Part of a small language model's weights.
Architecture: LayerNorm before each block, learned positions, biases on query, key and value, untied embeddings.
Training: a variant of Muon for these matrices, 4530 steps.
Each number is 128 + 24 x the weight over the matrix's rms, rounded and kept within 0 to 255. Layers, rows and columns count from 0. Numbers have three digits each.

# down: layer 2 MLP down (transposed), 2048x512, rms 0.109, rows 204-250, columns 128-191
# up: layer 2 MLP up, 2048x512, rms 0.112, rows 205-250, columns 128-191
down204:098119101131088118138117103113099079094166179112103088091134118114128144150130138181143151124151133130084137134130148142132155125119099133168117110123120136107130124097132116136117096099086155
up205:168072090105111163120144142137115146116133117119103128129097133114112139109123141148149136110134120135126151080129093178131099126148121182187178108106139109123122130119095149187116107088104148
down205:161093126115111129110108150134118093138129128123135139135123136147134155127134112136155146107113164146114110104125082186122105104150090153131172110105109136113150104137122131145115093128134167
up206:129149165136063113122123123095111161119110118136153174113173130107117081118100109165157134101120150143123118116113111103137177113134160124091119148128172189136145106142129175149173140119120158
down206:136146154110089132141120129090084188103126164122116140123130155106112101136139117162168149094110155117132117124153098112166119106126146125128103128122157125136105128119142160181176119124118137
up207:130151104128128096125105095172152151109110129120116118081133103142106148140159120157165053119118130107130137078104074126170112122137137127152138094104114117168150137102109104113170166118140141
down207:137143132133117122119118115158135130120113131136112145076131130119092164138140113145164052136105137117121143073110092080176140163134142103155127102094136123128141126072106120135167146128107129
up208:152116157133081092164119096094135114145111144107105137063194131120095117148146116126095142135114117128113082091121151153068160178169160163109094121135137135127143121097117076138104112091139105
down208:116084159149101086165126124127143131128118146118126140097175142128121163129127120120129124142143137121160062090129163157083134133147179162091128155155117124101133139116119085151147106102114130
up209:134144091139127121138147125130148149102145144124114081130117106116126122102128109141126116114137140085173155105158096101091051122149148154126133125128171113114119137128146153131158133113125148
down209:115140147128105115109177139126136149106131138142119058107146095119140161131085101121120121121146111119168122100143119119100055093162131118102124123143152156137123145120164126120133158105164159
up210:110135127125136115103142118088130114166110145114147194108119084128140124146162150151150097131161158090101057110123133097138097171100105101114154103114137102134172077114130092111124107126099133
down210:099136135124113126095145110121133127155134110103120194113126096136140127169139161139148111122117154104100065138136111105115139194124119086105151125097118107151167066106136075122124088125089145
up211:150133111170135170115152141147168144130118076139107099122139123146155138121135126143154143137130138120122124190111149149158123154133158144126143135131150120160143121116132107145126139164145137
down211:117122144151131111138135095113152163152142092115116094127110144134154130108146149165112131146117132135152110122089164146124134170122135167113112096118146126153112167129114113155123144106110131
up212:108196119134137135104125168110124141173146111100131108157123128133123138081116127088137167096140167121083140174148035168142139131120127106129147152138161109118097137157136130157104123096162153
down212:111165138123113086125169144140145160131154177134156083160117136134121129121105126131121111112095171085137111143179087143138135156123138130107139145135144126123090120159128103126111151140176159
up213:138094157109140157125136134113119101143152152140112169140132123141148128093117111125151110098113151139121080189041169139115101124122092154119105090146143129151133090100130141144148089118145210
down213:152092131150161167150112118115128099122164130161118159151142121131085126115106105148139118129142129105142097178090164110107122129071131183113098125144146117176104148099141144131110111088144169
up214:135146113105103104125117061161138168106116103152109106135143142160098107095148143143193139128110123113200158140095115146145096160071091153169139154086130127133142138155163147061170141098133135
down214:137123117128114095138107049175119171110128127163132134111139139141090118112123142140143130123094119116176132134095084147112116170075091153185122171079110121128152122164163140040137158115124126
up215:127139108145151136130117150117149170136130166134129150104153117107148128117122184149108133153150132108155103170143099166126104156114197178144102121167123139189183186087127110161112098071148079
down215:118127106176123114144112145112109149135122165149135147134127089113118093107103182138101171128169084093148140156143091161140113163121167183135087111155105114159167161136113095131119126114153097
up216:127083133102114080146110111141126126158117126137135108156137134071156129128124110175144139143134113118107050110134128108093141136142104110134150115164096101157107088135080072097100111148119062
down216:134148100146117123125120094111140123146130106155127118128202111116127125128107111117116131118144173142121126150124122124116138112161122124107120139086158161132142147097129126105111134119120157
up217:131101146116161127148116091098096091128136147113100128151113094101163164124140123153099145113149113119149132082164121117097100178069119165135133147126113118144124120129132141149134131071152131
down217:084109141150184118164097112084116104114139139121087127133111073125121188134135115153084145138152110139181134104146065118078115181096110133133121109118134095131116090107095104158139102085121161
up218:123106132150113141113120122098136109114123147118114151120146151109124121150113130134104141118155106113151059109138129102124128101158121107144149174137132111128092119128131113152149167117114089
down218:120121128167114124077104136082117128104142125139104107095132142120126152141140131126109159118176100123113082125144124094108109107131121095145134145151150106114102161125137124159137144115131150
up219:112134117125123081130104128132157099074123115123136132131164153130145073112166112108146113124142129104134131125185148116087123139121143137072155145139105118106128112170127082135132160119110111
down219:133095120144096116144107114161129106074111129088106120139131192115118111104124134126114102135147139149139123130132146138134095159104111135086143172124129141130107133167114130149142149146164103
up220:124165155096122118155105140108165154096138100166163117091110191124131093140089143099152118144060135115116149142146134134136127126127211120152123147112085135082114152126132105128168128117091169
down220:147160146113120118155091127123172165132134096139130133118122171099126105099119114117120150121079126107158132163139112124122137145152193128120118142117057146103098186126150105155181149149106150
up221:144082112136119134090134100085090165127086119151119119086108148084143089124130099120130156125115138129123150125112124106110151152115120186127120143112190171121121115148134110129114168108126080
down221:164089073123140129099105097115113134117092129130120109163122106150166108114146113134101171112115168137129112121115131134111123169172101165119130151150153117089148111111118077106111159098119110
up222:110119153145102139133160155130134146134161115137173114134155126119138152127164129122076159143149081126088164174124089111125146122194110121119111151151165116080146145144118118137137129121115171
down222:157118071129133105125141157078115128136158116086127107133143105118128104132162150129121093131137158128167129124111149124142143111116091095111148144108123153092133087133161127148112157111133172
up223:098127102100099157099129152155097125151115121102143204189134155139129095120176161136129105131140139143092123146094109183138115110096150117136087154123154104172199155102167123132105120147103172
down223:086129102130098126105146147165106123172163110121130228205131157128139124114120164174128106121131133125095127139128112188136117134074138116116117143175142099153241148107163114093109122160087144
up224:118142155139159133147166139097118128128155149099139158137158157119127139151129090146165129140132088136151128131119068080131118136135123169140140080158146127084152122080130104074134112104127141
down224:142133153134139144193124117100110103116147124102159152116136152147141167119119099121179132129119093131150084149098070084125135138118134157127134120129163131107137136092133110104096123115073116
up225:101160125130142127185146139088149156119200132121149162128156130162127141106173108110078117129149107124142119126136144119148127127084170104123107117133156119081131094124104092146122116127121122
down225:130134082159102115134144137127135170113116119137175136118139109114133109108095124080091112135117108128145125132122138162128136148142154127132159119130156129083116147149152106135151142095157109
up226:127153114113118139177128159134096155105145135099131120127160146139141135105156171124146167139107167103117192204110103153072166059136142135174111111104107148153131143051137103089121160192132078
down226:123158112119123119178126143163072132111163092120110089130132111115121105134145193150149186118112175136145221174151108151117177062130133138171147130079099156126083171124095113048135158185107120
up227:112097110082132096101121123129164140103154119131146120154137162168121117088159134118122134171130123107138124137097143147126152138100145109142192126117142127157139124139127136143117126141137077
down227:107139143122150102142126136186116137112155100136105098108138119137116127161143132164134123135127140124120130171098130111122128144146176171103159101106120146146122150139076133142120116112104125
up228:151147130095153118118105139112134191129123109125137147146125109127103125122131137089139131130158122143139171142102124116134135113103146141123135125139161135103126144089152155095171132099122099
down228:161140149119117137126130152138107136157141092109148157146129115140111134135120139123118133142139133126121144190120124108114146124092112115127137123140135152130083112137133147122120142141116136
up229:162131139122147121134143156089117147141151137151119132089122137120124137134156171135150151126125155133104101152108162171136113099113130138136142103119141085118119160131128108136148109132120114
down229:142118150152148118111110110098120136105149155142135155095142127104112140131151161126108126125126150121096114129143150135108114141145142122145112101094116140103133145158126127154136114128140138
up230:132130182102101124125112136128160136080117149068110116127139152127107129124124139151149145117132098164135146169129104122149108137144105124147156139125095127147121149096130159110126129127117085
down230:121133159097160137106128128128141079117062136072115129132134143116091124121134168152155119133158114150163138131140109122161119126117097117121133109143111135145126160111102155106137130109143074
up231:108163148135109107130131149116169162116092129193158125099128111145152142114118140126114118119104109114100161126168088131157119137170155127088126147100113133138132170109140161137100142099130131
down231:137142144135096135119105135098145121154119150164123123084133107134131146149115147138166111150134116094098141129164096112122076110177165120156114133111119113128093135144139142117131146092132137
up232:099106109089141114101126103133125116126164128116159165138117150116113128149119129144092127130153107057098110110127120086114094111097132139132131117144124128112093107121125127113160141103127133
down232:147152140119158122151137110064113120165157127135159126075097125120093152148103145142132095144110152144136067099132164090079117120131129129117139117154094136158135154139127095122131126166127117
up233:124130129152128107121114119101145109142155137152121175109167063134091161161169128121110102110095113119131119139107110127138127113118157115141141132162157124170145099143160117150130162157157141
down233:114141185129141167124135117101139139140134161129172151127164088138111171129141138117138094106119128145105146149150125114127102097130120115144092131158135096160153132128143137144158154172135148
up234:135075154097132141117148143135094117179120143124133118145124125184175114085105122121108114129103155135134106105107112147079099096138155129187110134088109104101180113131092070110147137118157101
down234:132153153161144153059110111095146111129083182135117129117174114123181123127109129151164121131096142174154153079062113120076155098145139121155114135133136148086103161129129138130185113065091167
up235:143120144139137122105052149138136119113122140149122128107123154129152155171110100128076135122133165141143144151087167100118118131133142109139088139101144127125116133137121163140105164128129087
down235:180117151176144127138087129138106132143111124160141145116149131149123151152124140151088142107127159148157168131100170068101119108121130129151110113109120110118103130128106163158095139132122098
up236:140109127081086134115114116083137125137185131122159141144102113098155151113129124064059110111131125092094151126170060109084149152137160122162140121092136103113136113148153099129161116097121089
down236:132132094092103135106123101063137131101173125100145118161154144086132161104133115088081123140162109112110149104134067113059157156117201133168111133129136093129130121122120129104182110101151097
up237:128164101151109153127131130127180114186106099085103096084171124160161091109158083106109133142157117173117122150147125094112092110135118163140147133106134144110152139130169171093114141157129184
down237:132148108097103162139144144127164136124081145123124083110148128173153127082199093117102144138158116163094139102170122110145142104126149130097139107114124120133136127126120139118139123144163139
up238:109098132103138113129126133099088095118146101143104106144098134144134077128164126103130110121110152128099129151138114139127126119155159158137136145098126085122104142156146128143152125087140085
down238:094107164079148120133146121132124107115160101123099133159122136122128114135159099118149158123167172179099101106155129110145152098155116153112127179097137140118113136143091146147142120103166093
up239:094130125101108118068130131139172075118175127109124134150187135140141092164116135152152131155128133122154134134103136142170126182117134136114127100141141131118140061132129142116108135108158125
down239:153150117108103116087121113127121126110173143174127162095136151174151137135098137152147145125110116134140093116150114117200118139101119123126122078118134176131127105165110137139129147146162131
up240:136091149138133129103119127157121113135116141110118115128125121139139111155129101192138086116102170119126158160124150137172139130098149116130146097129091152140126117093126135106141172098167125
down240:166135095161114090136135117138101121059152149143156129115103111126120118119162122148141119115145186121124112174110159180110099112087188137128166119111130128136138127146116127181138161126125098
up241:106133137136103110121095120128121145125124148119147135124085110124129127083133151116097182186190096136123216116123128133126087134128117102138111127161152094120112133123149106148125095133133140
down241:127142123101133101111093135130153150113114163111147150123123079129118142096109143120118160182161105144121195116126156129119138140132097128122099147139159129124125145133155096111132111133125147
up242:115105154093101140108139143120142161101106140122118110144101151083124089115157117114122116147102115109110118127117135164130117110102122165149132067096153121132152117116161122117156135077126117
down242:146112107117136115109151097132140162088166105149126128129042145110146107094164123112126117150136108131147117123106105141131153104086129203107127084054125129134169089122188130118121155096163110
up243:111073098130089085165125115114143146187163108102136097135143082109113122130103132104108121146132135108152131105112112159132116169139073132136092143120071114139130130158194131114151115141126111
down243:155159144173045048080127131098156104165133104131164132157137103143083132093125140127134117158150152130110111151115123132148115152152093111143128108131139080147165149132173109105134127131106126
up244:123149149141135126113118128116114117119159155115166152151069128134156104085120116128112118132125119109098105173101148093103137141092088088131103154117128123121106102138149133104108155137065189
down244:086111166194145101105132134151127132129129158097207127224092127153162108117136105131130118167127086148109129155121149104169137150139126102132045146143130100133132098162169170136091130147107156
up245:132139119160118147193117073119081156142098125115107173090135149147115130133193128140133153068131152140098121126118144142133125118114142117126131117100079116081146128153141141113177123118098133
down245:129126128147108111147114040132116156136103157090123141094131117115132171135164144110105136113145123133122109107146167144140131191138119085133087168140105160101145129152157124148150138146105105
up246:119102133116144133166143132158129098125147082140121094118148096126135135164161096159130158099110137152174122132129134130115127109150112116155117154134152135097121133132114170156133160096143143
down246:125110111135132142105112095131155124135161117144110102128182132105112142112150144166154150126141150164168108117115134118112084116172150123122104124138129151071150156122127145152138152128116125
up247:122095097131141119130120149144137116131164142099107157155137125124116155149121135116164109151162105146157103085129143107118134127154154133154095130141138136156126095100125122124116111145143118
down247:124143089148128133146114145125164102119155138124125148104116156099099142154105132079157125151130099095116138149129143131098149134155159161130110130136126130147126115143124147098135121151144115
up248:148133128133120134113107108127149106156139118114114148061133112116126138141136077137108092157139128101160168160100181153154118121115157131086133137159118089111126148156175147154145106121165135
down248:142110138143128161140096182126131107132154121140121125071165122131106144082145151081138143154134108123096130141088163153141109085120121133111128133133126100113131150092152136160148104164125129
up249:116119125151118140107128129117136103151132106163133108152127104101148096114112120152153149161134142146116141110093127128153079115117117145101089133105123119109114136157151104134119103111149130
down249:127121144133129128084128110134145103164094094188120123130099109112164098133102113137125135115144122147127099103089126146110081121097137147094137151121100152134162135173158097139120105106179137
up250:131128154145114197096131159120125132144116070137152128101101141154138119152150112115153128116143171157102109156129169117104106155120141124129094131124147146145124122133131103119111114144136091
down250:153131141131117139094117112126122117134134087143126150090116122191132139136119142126127137110130122155088126171114142125121110150098144159069118105115130121151094111117107169103112125162101127